From a checkpoint of a small transformer trained on Wikipedia.
Size: 14 layers, width 128, 4 heads of 32, MLP 512 GeGLU, vocabulary 1024, 3.8M parameters.
Training: a variant of SOAP for these matrices, 274M tokens.
Each number is 128 + 24 x the weight over its row's rms, rounded and kept within 0 to 255. Layers, rows and columns count from 0. The size above them is the row's rms in percent of the matrix's.

# layer 6 MLP up, 512x128, rms 0.107, rows 480-511, columns 0-127
size [105  94 105  89  99 112 112  96  91  90 101  99 107  95  99  98 102 109 101  91 103  97 110 104  98  94  94 109 124  87  87 115]
[[160 177 118 105 115 139 120 145 126 120 152  79 124 158 104 139 144 117 134  90 151 110 109 109 131 129 139 140 118 147 140  81 147 112 120 153 143 103  84 123 153 140 108 118 146 165 141 147  63 147 168 171 133 147 122 141 160 138 161 164 127 111 141 135 122 155 101 182 112  79 123 110 148 114  98 146 118 119 110  87  90 142 129 159 136 101 135  99  95 130 135 119 109 144 130 136 138 134 136 131 128 119 137 123 102 123 164 107  86 170 113 110 145  83 106 161 136 162 139 145 105  87 126 102  85 140  81 139]
 [122 130 113  89 164 154 105 142 104 139 122  95  83 125 117  72 107 109 107 126 107 108 142 134 142 153 128  93  89 132 128 123 111 125 119  76 164  97 104 128 145 127 133 111 143 123 111 123 141 103  92 138  84 143 126 175 144 103 118 132 160 135 141 102 141  98 159 169 132 116 140 114 147 133 117  91 197 106 143 174 143 155 118 130 120  83 182 141 127 126 163 138 140 127 119 139  97 105 141 108 171 148 125 126 141 112 111 143  95 144 159 135 126 123 136 121 183 117 162 134 184 119  89 164 130 138 124 133]
 [142 178 117  86 115 102 105 157 135 105 148  94 120 150 153 134 127 108 164 129 134 148 130 154 104 120 112 117 141 136 121  97 187 159 123  90 100 151 134 143 172 137 125 166 146 124 147  57 179  90 121 108  94  85 137 138  83 113 175 140 149 134 137 144  98 130 117 129 137 135 157 144 155 114 111 136 118 148 165 139 134 120  85 143 127 120 133 121 158 177 111 142 102 151 130 127 111 117 113 111 146 104 167 150 126 111 102 181 113 130 141 144 123 132 107 123 138 120 122 162  93 116  92 120 140 140 159 171]
 [102 141 161 172 119 153 119 114 116 127 154 120 148 161 127 117 135 117 110 127  84 126 135 137  89 152 159 130 157 150 164 105 145 120 139 177 162 130 155 105 151 123 113 152 191 115 130 116 123 156 109 114 107 115 136 124 154 136 140  98 163 130 138 143 129 114 115 140 136 191 110 151 131 167 105  77 111 133 134  95 130  71 128  96 112 119 158 135  94 120  98 149 111 168  74 103  82 115  81 136 140 122 133 135 170 126 121 193 119 143 132 149  81 103 110 111 138 135 117 134 136 148 114 126 141 114 132 131]
 [105 124 117 124  80 133 106 145 111 103 113 110 115  97 106 133 120 107 113  91 100 147 115 140 120  76 101 112 118 153 146 121 113 130 130 133 182 102 160 139 149 150 132 154 129 170 116 127 156 131  91 132 101 113 130 135 133  85 137  72 133 112 148 121 120 113  94  91 107 158  70 134  88 105 116 122 141 140 123  98 132  95 132 167 128 124 153  95 158 151 121 140 184 168 126 112 127 105 144  82 173 108 127 151  98 114  84 127 160 122 184 120 146  95 137 116 135 171 132 135 132 133 113  89 135 134 122 136]
 [143 103 102 100 120 153 140 125 126 155 106 142 145 149 131 152 139 113 115 170  96 142 135 129 147 100 112 104 100 127 163 122  93 137 111 130 187 102 138 100  87  95 123 137 120 130 119 155  98 122 114 110 147 185 125 149 131 114 123 138 150  85 137  88  96 129  94 149 121 113 162 154 129  90 145 174 173 118  95 128 197 151 109 140 176 172 168 123 166 134 134 124 157 134 132 143 150 114 114 124 162 157 166 104 127 111 109 146 117 110 161 108 122 150 142 163 153 147 130 119 133 139 143  82 122 108 135 111]
 [110 136 125 138 166 149 165 147 131 120 124 118 143 197 106 126 102 101 117 111 145 159  95 131 119 142 136 194 178 112  90 180 113 123 117 142 163 123 131 159 149 112 103 191 125 121 138 142 106  80 140 123 121 145 147  84  91 137 152 140  82 164 120 154 117 119 114 123 144 119 141  93 128 114 164 117 135 116 121 116 103 135 136 145 130 130 109 155 124 111 164 130 166  82 121 127 171 124 154 131 133 118 120 117 113 165  93 180 136 114 117 118 131 123 104 152 132 154 132 135 108 106 123 130 132 131 143  61]
 [141  97 152 111 123 128 140 115 143 155 145 106 111 144  97  98 109 163 122 154 148 174 123 148 150 153 159 142 138 130 137 133 118 115 133 132 187 122 121  75 146 145  77 107 157 144 102 114 123 135 111 149 183 110 111 111 138  92 149 118  81 135 105 122 116 145 146 147 168  98 135 106 150 125 132 155 121 122 123 121 122 128  83 116 142 166  77 126 115 107 144 106 120 162 153 143 104 164 140 128 119 154  96 114  79  63 135 131 133 139 153 120 151 146 127 146 179 148  84 140 112 127  93 148 145 135 154  88]
 [144 140 104 115 155 128 120 146 141 117 106 102 146 135  96 128 173 151 149 133 133 130 122 122 154 146 124 144 136 134 137 154 136 135 136 110 165 155 103  90 102 164 190  38 122 146  93 112 142 105 111 125 149 147 147 129 163 107 149 161 154 168 181 132 127  84 181 124 145 121 140 144 141 143 131 109 118  96 135 112 143 133 139  98 145 169  93 124  94 119 132 144 123 110  95 124 140 123 108  96 108 158 115 114 130 102 101  96 138 114 156 142 176 116 142 183 127 158 145 141 116 131 157 150 100 112 157 129]
 [148 148  93 114 136 153 112 151 107 119 106 141 147 123 117 129 122 151 140 141 129 156 133 114 119 150 112  93 146 110 118 169 133 120  97 162 158 136  75 143 124 127 110 134 152 166  92  99 111 125  89 144 130 153 156  85 145 124 141 117 178 170 100 151 171 139 109 155 164 105 126 140 102 150 126 126 136 122 194 121 146 165  89 129 117 142 122 124 162 103 146 180 143 148 138 145 120  84  93 123 124 132 138 134 181 143 132 112 145 117  94 141 101  92 192 120 143 121 153 128 116 118 156 114  96 130 174 136]
 [ 95 157 167  91 108 133 138  99 156 164 121 137  93 118 121 102 117 134 133 147 108 148 123 129 151 126 142 106 146 145 173 139 136 154 126 161 121  96 177 138  98  94 170 138 121  79 127 126 131 140  94 146 117  96 155 124 150 147 141 117 101 131 109  86  84 138 130 132 169 109 152 122 135 141 148 136 111 191 113 105 163 129 110 138 103 140 129 105 187  90 148 161 156 131 118 118  98 116  85 119 141 128 120  89 113 129  97 151 143 138 130  91 163  99 139 141 145 145 117 125 140 201 133 144 109 118 150 133]
 [133 169 113  95 136 135 128 120 151  99 146 136 133 158 106 118 155 131  90 160 129 105 127  90 113 111 123 129 117 145 120 141 125 153 118 106 126 133 128 114 110 110 146 126  94  85 158 126 119 169 130 101 103 146 127 116 154 155 197 136  98 141 144  66 157 144 169  92 157 106 139 122 137 158 166 149 116 129 121 118 113 119 182 188 119 132  83 128 128 109 119 137 137 127 119 153 145 163 156 127 137  80 157 140 123 139 102 109  92 131 109 142 176 166 129 154  75 131 108 125 136  93 148 140 118 105 145  93]
 [133 104 165 155 142 153  97 116 149 112 161 132 117 133 117  75  96 111 129 101 105 113 117 107 122 106 120 127 142 148 113 129 136 119 108 142 151 114 164 132 129 129 164 133 111  95 143 161  69 113 132 155  97 137  86 129 105 122 165 129 133 139 134 137 116 158 101 155 135 152  77  94 158 118 146 128 147 168  96 118 146 100 158  96 127 119 128 132 132 112 157 130 163 120 178 104 119 176 130 117 127 166 120 110 141 111 117 116 137  55 101  74  90 126 157  99 101 134 125 144 119 152 125  82 129 144 103  92]
 [121  76 135  85 133 121 183  77  94 168 114 133 121 118 100 133 115 147 114  95 148 144 155  99 155 106 102 128 112 104 125 126 109 121 181 162 156 120 128 119 122 159 141 118 102 149 118 110 155 155 124 134 152  86 116 109 104 118  74 110 107 111 141 103 129 135 138 124 143  73 141 139  85 158 155  93 105 116 130 113 128 142 131 129 105 167 151 155 117 139 177  95 137 130 169 111 103 134 150 117 139 124 131 120 145  79 124 108  91 126 145 145 128  95 108 115 139  90 154 132 134 106 169 119 115 102 170 101]
 [177 156 145 121 138 105 123 104 114 162 123 144 135 132 121 114 127 114  81 110 147 113 136 141 160 132  95 133  95 150 100 139 158 151 164 102 143 111 135 143  95 125 128  98 131 136 172 152  74 131 132 150 146  96  97 148 147 135 137 131 148 150 128 114 101  58 127 119 117 173 138 125 154 118 148 174 136  99 118 112  65 147 140 107 120 133 110 125  97 125 130  88 148 100 147  93 113 166 108 143 139 162 140 124 138 156 107 134 136 152 131 137 173 142 145  88 163 120 153 114 116  89 194 146 106 115 128 114]
 [164 107 126 140 153 128 194 152 155 157 122 119 147 132 123 132  92 133 100 158 131 124  91 151 119 119 145 176 150  91 153 110 154 131  77 102 113 120 118 117 100 123 130 107 142 149  87 125 156 135 124 120 133 152  88 110 188 103 104  89 129 153 109 107 111 144 145 156 101 119  90 136 125 132 114 118 120  96 152 115  88 132 110 119  88 105 146 179 128 125 134 176  98 115 143 126 145 119 169 174 138 119 150 120 108 133 170 152 120 104 151 120 160 158 149 117  84 135 131 136  97 155 152 144  87 123 134 117]
 [146 126  97 118 130 163 120 125 131 146  67 129 139 118  86 131 128 126 127  78 111 142 120 145 125  82 105 169 152 138 131 150 107 125 154 153 126 128  83 108  95 113 137 142 109 125 111 107 147 122 152 101 146 127  85 129 137  89 138 127  85 168 111 166 125 134 156 117 139  71 155  96 146 106 135 128 130 148  74 123  97 135 128 130 105  97 144  83  89 114 171 156 100 145 131 112 110  90 100 131  98 106 123 112  94 112 110 113 133  96 137 122 125 169  97  94 147 158 112 149 106 139 107 146 115 116 181 130]
 [ 98 157  70 132  99  96 135 132 163 121 105 161 100 114 114 157 133 132 134 131 122 110  84  79 131 131 101 156 130 151 118 145 131 117 180 135  98 128 105 141  81  77 130 134 113  83  82 121 115 130 129  98 137 136 119 132 141 177 118 129 126 151 164 141 162 147 110 123 145 109 130 135 145 158 125 106 124 137 121 155 107 105 115 118 134 137 161 140 145 112 150 126 156 157 122  63 120 136  91 138 191 140 119 137 152 107 112 128 125  94 170 160 104  69 108 113  93 105 128 121 133 139  96 120 151 153 116 127]
 [133 145 108 109 128 135 118 125 135 147 127 142  86 173 127 123 101 129 141 113 146 137 105 105 124 109 154 136 117 168 137 104 141 173 135 146 106 111 130  93 132  96 163 147 182 111 116 109 118 119 130 132 119 141  87 114 152 145 163 118 176 132 105 132 106 163 170 131 112  98 157 110 164  65 151 143 178 104 107 109 100 126 111 127 129 149 173 110  89 111 131 162 166 117 124 154 116 120  89 113 114  81 135 139 122 145  94 143 123 128 109 136 116  81  96 138 130 167  90 125 108 126 156 148 151  96 164 166]
 [ 98 162 117 170 144 102 170 138 142 126 139  94 161 109 105 120 162 138 142 126 111  91 128 150 111 166 110 105 133 113 128 104 150 163 135 160 154 161 127 125 185 120 139 119 151 123 127 107 124 141 154 130 108 100 113  91 102 127  96 149 119 165 129 130 127 181 125 140 122 102 162 128 138  90 117 179 116 124 150  88 133 144 129 103 188 117 166 129 134 128 138 104 131  82 111 146 127 170 157 138 104 103 123 133 107 154  55 112 146 143 115 111 178 113 121 130 140 124 109 117  87  92 133 147 146 128 136 147]
 [120 127 111 153 130 133 122 170 105 134  91 114 106 128  98 130 119 130 169 135 107 129 134 122 123 136 123 119 163 111 106 102 159 116 156 137 152 129 163 116 114 122 145 153 154 151 144 174 109 115 117 153 137 115 100 119 129 122 102 111 109 156 162 103 147 137 120 136 159  95 136 132 108  91 118 127 147 100 152 132  99 114 150 131 120  79 121  84 154  83 150 179 140 177 143 170 133 159 150  72 150 130  83 180 128 129 142  95 143 126 105 122 100 124 127  83 170 107 142 152 163 144 135 196 133 119 132 107]
 [110 165 125 131 100 134 140 146 112 164 138  82 170 161  99 121 134 128 157 139 174 113 134 107 100  97 151 129  94 154 128 129 154 153  77  89 166 151 140 141 129 108 182 103 123 105 127 101 113 116 112 132 134 142 144 137 123 147 135 100 152 119  87 123 147 123 139 130 115 179 119  90 110 131 114 137 153 154 130 125 153 131 107 163 104  99 141 114 167 153 113 120 113  91 125 116 114 149 142 162 120 116 123 131 131 138  75 101 181 152 178  97 133  89 100 145 120 113 113 175 122 113 168 156 167 118 143 135]
 [147 126  79 174 129  94 107 133  92 130 135 131 109  77 109  76  69  97 104 105 125 118 132 137 148 138 149 104  91 120  94 141 108 147 151 104 165 167 125 154 148 115 185 136 104 138 120 126 154 134  92 168 131 139 147 187 137 106 128 140 144 125 153 133 159 139 159 143 142 133 119 154 143 124 127 113 166  88 176 145 149 162 140 110 148 105 125 118 130 153 118 109 140 173 108 124 117 127 170 134 150 107 131  98 144 102 121 138 154 156 148 135 132  91 104 119 110 131 173 112 144 121 108 165 155 109 125 128]
 [145 122 134 139 115 103 119 130 103 109 159 139 154 119 142 108 122 153  91 141 112 124 126 120 147 140 163 125 133 152 140 119 121 143 179 105 140 130 149 122  94 130 128 119 135 160 153 113 147 114 117 163 128 153 118  97 162 112 106 161 162 134 160 118 116  74 149 166 150 143 132 163 134 144 114  95 129 114 155 111  89 134 138 107 113  96 146  87 160 169 140 122  98  98 156 117 137 162 129 142 193 169 158 121 122 103  57 110  86 157 156  79 120 127  82  89 155 123 120 139 142 121 147 133 111 132 115 167]
 [115 107 123 169 164 115  93 155 137 125 152  77 109 165  84 129 161 157 133 118 125 108 142 142 119 112 148 149 128 154 154 113 164 168 107 126 117 111 108 154 108 148 118 160 127 115 142 100 145 103 117 158 105 133 103  96 108 174 157 106 140 165 105 145 133 135 159 155 112 122 125 135 118 118 143 160 100 129 104 122 132 112  97 131 168 125 146 108 142 168 143 138 133 121  80 132 135  75 164 164 101 113 138 181 165 140 129 175 153 131 113 104 117 129 129  80 128 114 101 113 115 153  74 161 144 105 106 133]
 [136  84 106 173  89 118 132 134 128 118 145 136 149 113 121 144 143 144 146 105 132 103 108 117 151 136 114  76 134 106 142 112 109 111 118 114 125 113 155 101 108  95  97 118 108 116 136 130 157 154 144 126 127 145 125 146 139 139  79 101 159 115 164 135 132 181 144 118  92 132 124  58 158 128 112 108 169  92 133 205 100 123 154 139 141 213 148 134 155 117  87 135  92 120 132 123 139 135 146 159 130 106 133 150 125 144 142 154 105 148 104 152 122 135 116 116 136 145 129 137 110 116  68 138 138 150 126 105]
 [144 130 117 113 140 159 193 136 110 129  78 129 121 116 129 108 117 122 125 124 125 111 127 130 129 141 126 139 117 114 153 148 106 191 128 152 155 130 145 108 112 118 109 170 146 141  91 128 111 118  68 142 144 111  76 137 132 150 145 145 164 151 132 129 138 113  97 125  87 113 105 168  93 164 127  95 113 160 132 159 124 147  99  65 117 127 138 139 140 122 114 139 131 117 110  99 106  84  82 153  54 152 146 120 155 150 112 136 106 154 153 162  93  95 127 143 144 160 148 119 108 137 111 145 104 108 135 127]
 [109 117 126 108 108 119  92 159 104 165 149 127  56 146 130 128 118  81 109 157 125 157 152 134 142 155 129 107  95 140 116 150 132 148 123 124 119 154 140 114 146 155  90 104 140 155 157 160 131 116 154 118  90 117 124 146 124 165 144 112 130 146 159 144 114 118 134  92  97 103 166 120 136  96  99 110 141 124 150 115 154 100  98 133 147 176 100 147 193 128 138 140  90 100 101 121 131 108 118 143 158 141 142 114  97 160 157 107 119  78 161 173 138 140 140 118 176 107 131 138 146 135 145 122  87  84 122 142]
 [146 102 128 109  75 146 157 111  86 121 160 127 130 139 104  76 125 118 114 107 139 148 118  85 114 145 153  85 128  76 113 131 128 105 150  90 164 117 100 115  86  89 157 177 115 124 154 110 150 117 149 136 152 134  91 124 157 116  85 169 121 139 155 155 181 120 139  97  63 151 139 118 142 130 126  97 112 165 147 137  98 139 145 147 129 153 153 154 139  81 111 117 125  89 150 148 126  98 135 137  99 123 115 125 105  92 117 114 113 129 129 148 155 147 147 132 128 122 117 114 126 127 135 158 145 119 107  88]
 [147 127 113 170  86  99 127 104 133 143 136 117 113 131 117 108 161 132  84 112 107 122 154 146 122 102 122 133 143 188 148 118 120  86 110 118  82 120 104 104 116 156 129 106 129 157  53 149 126 163 146 117  95 124 113 156  91 113 116 123 114 134 109  90 147 132 159 169 118 118 139 105 163 140 102 152 142 109 110 136 121 186 158 117 151 153 112 165 157 107  94 104 138 121 139 102 167 118 141 125 188  86 120 155  86 117 146 153 143 128 146 133 174 134  86 125 134 146 130 144 129 138 151 118 135 113 116 141]
 [155 134 136 113 158  92 138 106 131 158 143 150 100 132 138 128 150 147 139 138 104 100 103 111 186 105 152 153 166 143 136 108 133 135 125 115 124 120 144 130 117 122 123  93 129 134 141 113 125 120 151 123 130 102 117 116 105 139 103  81 144 135 137 135 146 154 125 110 202  96 148 147 133 144 121 147 108 135  84 159 180 106 141 143 191 132 153 138  93  67 151 119 139 136 107 157 131 141 199 170 130 109 140  97 125 124 102 141 100 123 112 149 143  80  93 137 145  94 108 153 131 118 110  83 148 134 150 111]
 [124 142 107  97 107  88 113 160  99 128 109 159  92 114 102 114 105 100 123 120  95 145 110 111 139 100 119  97 133 137 109 115 146 105 155 175  80  80 161 135  94 130 102 120 109 155 160 121 117 119  91 121 171 142  82 160  81 162  88 136 108 143 149  97 168 171 144 106 121 104 123 119 133 135 142 119 148 149 107 128 117 161 122 126 124 116 145 177 137 177 146 122 135 122 105 110 117 120 113  88  90 118 196 128 112  94 110 104 126 113 137 118 158 121 161 143 146 145  97 129 128 124 144 135 135  99 148 130]]